Part of a small language model's weights.
Size: 19 layers, MLP 1280 SiLU, vocabulary 8192, 26M parameters.
Architecture: RMSNorm before and after each block, biases on query, key and value, tied embeddings, capped logits.
Each number is 500 + 50 x the weight over its row's rms, rounded and kept within 0 to 999. Layers, rows and columns count from 0. Numbers have three digits each. The size before them is the row's rms in percent of the matrix's.

# layer 11 attention output (transposed), 320x320, rms 0.109, rows 96-113, columns 240-319
101:475515538467489499503321555503520518597524545547510534510463454475390497495502499518507435521488532498448481475486564470481468475561521499440441530515468573479503453497469516456442560503522615480562492468498425523532517367552474536568410561
092:477490441497452503552483587538458508494522533543490446492440560516527448464451441461534525507514526579421512529542555548429518403544432464543537526426532475471438382507505547470542494500499585438489558454439517509490538500473545435429464545
102:476564560527442434461514490357408517431452518541476544479369485555472504443457557437450500526494491449608538495538501442454422513391491491536558618558512444460518439466448474588500483436473541428532444604413417505405481501403543507597501513
100:521424369474425551528599480544552451555510515518542516518454453475443391565537550438524465536499552483490481556496443468480463546465544564471424470503395489507481488556470470485471486529509564623530522408575457520444475440378395400487554506
092:584598457470460519434540519424507506484525526484451494494447569524490472513469485430435479483523540501545540468548485560497447403374380492456451435491493561461501487416554496550418476477517485512539493526552502500491375505481515481419523488
098:485537463479471410472466460503509445511540431583555559515478509488475498479479582541438628530554531458439506538530557390462520491527454465543545481487452516456557509489500560432535502524516544475516520509579485448533452429528526503480473542
092:461603510541476479419510523457444555494435473441575504544516501473463493560515423514483453557484430409513555464498547427466469520498513518517541560467464543531508553460462500497525404504441504403533545513547512555427485459363520513533528429
099:554518554585508472517416488455441551448437458475513524429608467442523497425453509471492438502579429447463542511422494456499571503447514541519408547481577533548491493485491613510528500478490467452551460604444494574412521433629466510549569618
098:496532549473530477532523524484448469517465449457571497431426535503533516372608468353515482556475526555476516501443506408565465383560509511535463530511505418455484436478549472402440521542455562460488475435434406564462464528502532538467522464
094:492550524518494449490535532488423484434512403487511572506429507506428491512440456560539520444496427493457567561538482538477507455535560483499432454436507484550595433525490379432472541538549493517444453487568541466511520484559442501662508480
106:504443473489479475557507457448487564592412539478545545487365593551543557559534451473537503520428512505536492471568613510415570402489442555485413625492638463529510403516556503523526426542541499567565512581524419407433542490391566449528437524
101:535542425503489457435456514568477526432516456475484434524442469574399446577474493493502465506483495536503494483512575529515482508504533431603436480467470435477584513504407476597516562501489565405529599503528525503464438446426483502438447507
104:476504573530500498532462516562416455428506505465483507523587509391504441538478450421476497593460549404417529455432608493448580563522441512484555446523527395491531464643471501488507451491521490512481515518424498532512473535504524492428481544
094:454413637514470532580469504468518472481406482509525629520474408437459631455491523510554627543534509505394485452452423557436532471417489500482557516538552585531507457529510483393523481525473529438467536446585519593587410526496442445485555554
100:534429498492528495521570493495476614538521577530495473553486441465502423495521519503461526549499511500580473514465518543419495561450449464519526586507505569447411448563512499554523504495505505621469481527521518499557494452413523577529518463
098:517582529540482506531482452434463403515537447495560564416503533572472518522514373428449501495387502447499442439488534583505457539526485525521395473533463580521471463563383513457531473478489505609459371465440587486491486600637422510434458600
106:600521459477457475474439477470430439555550484600451563527546376499391545437544453576525510460519526492426497468417579543493519517538537523529570452457480514484478558473495457407466479508494457546567450566506544428514483499463423437445415553
105:418427473514554442532523591574508495455502487394506589511510596470430461441478533459473470484387421516547562458537426416539535455565550472553513458524528494536532471419401438511545515532479479476466448519509526496431590503625578568406456507
# layer 11 attention value, 320x320, rms 0.111, rows 97-113, columns 240-319
093:421572494429482617560530523616414465461435542441590382539488462425560484526526464495488493498528525483487499446537486473423391513545494452524457531443493465517456458464544435509499495477418487507457514405470453452491579372482505544520577529
105:476361532554454455502542577508488469462540514349551467480417512534444461485492549522442516511537425509503577552463450540439469488512495489487512613552527440553527566488537462563456431409593505490624524532443502515558455457409536530465447496
102:519486491468518503574475470469469515520514482523531654482445491433540547437502493438529466604514535517443444487541399450394500523513531489483478434491448478523504500452528533435461535540486473491489536399582584481475479538462457543555491490
104:461437524572422498337451510501575471517565458527543484571456595466538442548523499462523487539545533458538491589466600469503456467413524599397416528543536478551584604550535592534433462437436564454495500558505493544512435568504538473506482471
101:475513481500503533594476421511526480488502419552445457494541469547436492484543508478555501538565462430428474556479463451491472502488423562474542484443475530434535465479427510533527421545524429466517395569409557562514425496533367407551420527
095:510585484412480450459398535524589573456634445503441503471459509508316577512513457505519511463429536534448513511474449534599502460517521456441551497491501452447519501545438559494549539416572581460531489489468474442501520556398425509476519468
101:446445387565558559495479557510555426583450515498431477493566547542538531447424525518544491414572489485467499498483552468554496510625542509467438570496551533390481468587540437555586506509505501476547470590563482573560519423599547466511530579
103:450377500440497517589560547475458488544468499463488519459412481483517595472511463451430452492418513469502519512455403530419541493463494438485501525613563477521443449488473546502615541486454507432529633447502555480471495539483481628468538612
096:563533577534551495484473392491508466537645430496518566420542489518462514455562520538532568462342521446503466533370519570538431585502521534490488457515481526480452495520449491542488469615524510576509431484502566506470564433529442425464491458
109:551455477488511518602515466502472489546450551523549432459354527423560546467547505438491454540433503475526499450533434404454421459495477462479519615448528542453457523452512423465451584414436419502503533552494540428498400466469539534519400533
103:463329511464503517412398521487519544476574548422500526598590525555478508478432527490552477452487493568440517542525518539534541524493533538440506508422436452504553505484510463510452543494513519447518484516464595517532517438424465482445432486
111:437508543457435609567507567428479423434469570435463447447557484437568514406490482440550507424487536499416429473517522494509438441489462518462447437463437581424533463507529482528587510562499423402525477463514503477476446550501542511512539519
098:491409483424505519461443490454438428448498449516455535426486462516576543578437409505435545573548524452484488469432442468556563452566444532391512510454571595479528442431440503421449501514622530522489455535445453461461458537569427490520479474
103:479566467472545463526473424533504566534469540567536428468531471492525435551514451489540504531491393518469496480573485521544465485440533387561546513396494565509494492442463428457410527436531535562523556585445546481491528446407537413580499518
102:468534482466496445489563545529387454498566454543597535496496463385551586528514497538527562470492474445471479553553606526543483512503450545551540397488433482521550524545546562530463545571527572563469485407435488562536476523527505426522559543
104:564588547541613446577397406543477593584491458542473603444586470570399483570466484527515436515546514407478432448516532626519505471553532480560487450477467483590521508550468463514576521591510454525588446487533495590544559427470441474498472605
103:437501425434501548531563536544522436441477552434506530513516472515423527497499558490497497467428405576540501523420536496508539480545599515589556501514591501489494478462488430472539458541468427475511465458490449519486584497547513513502404545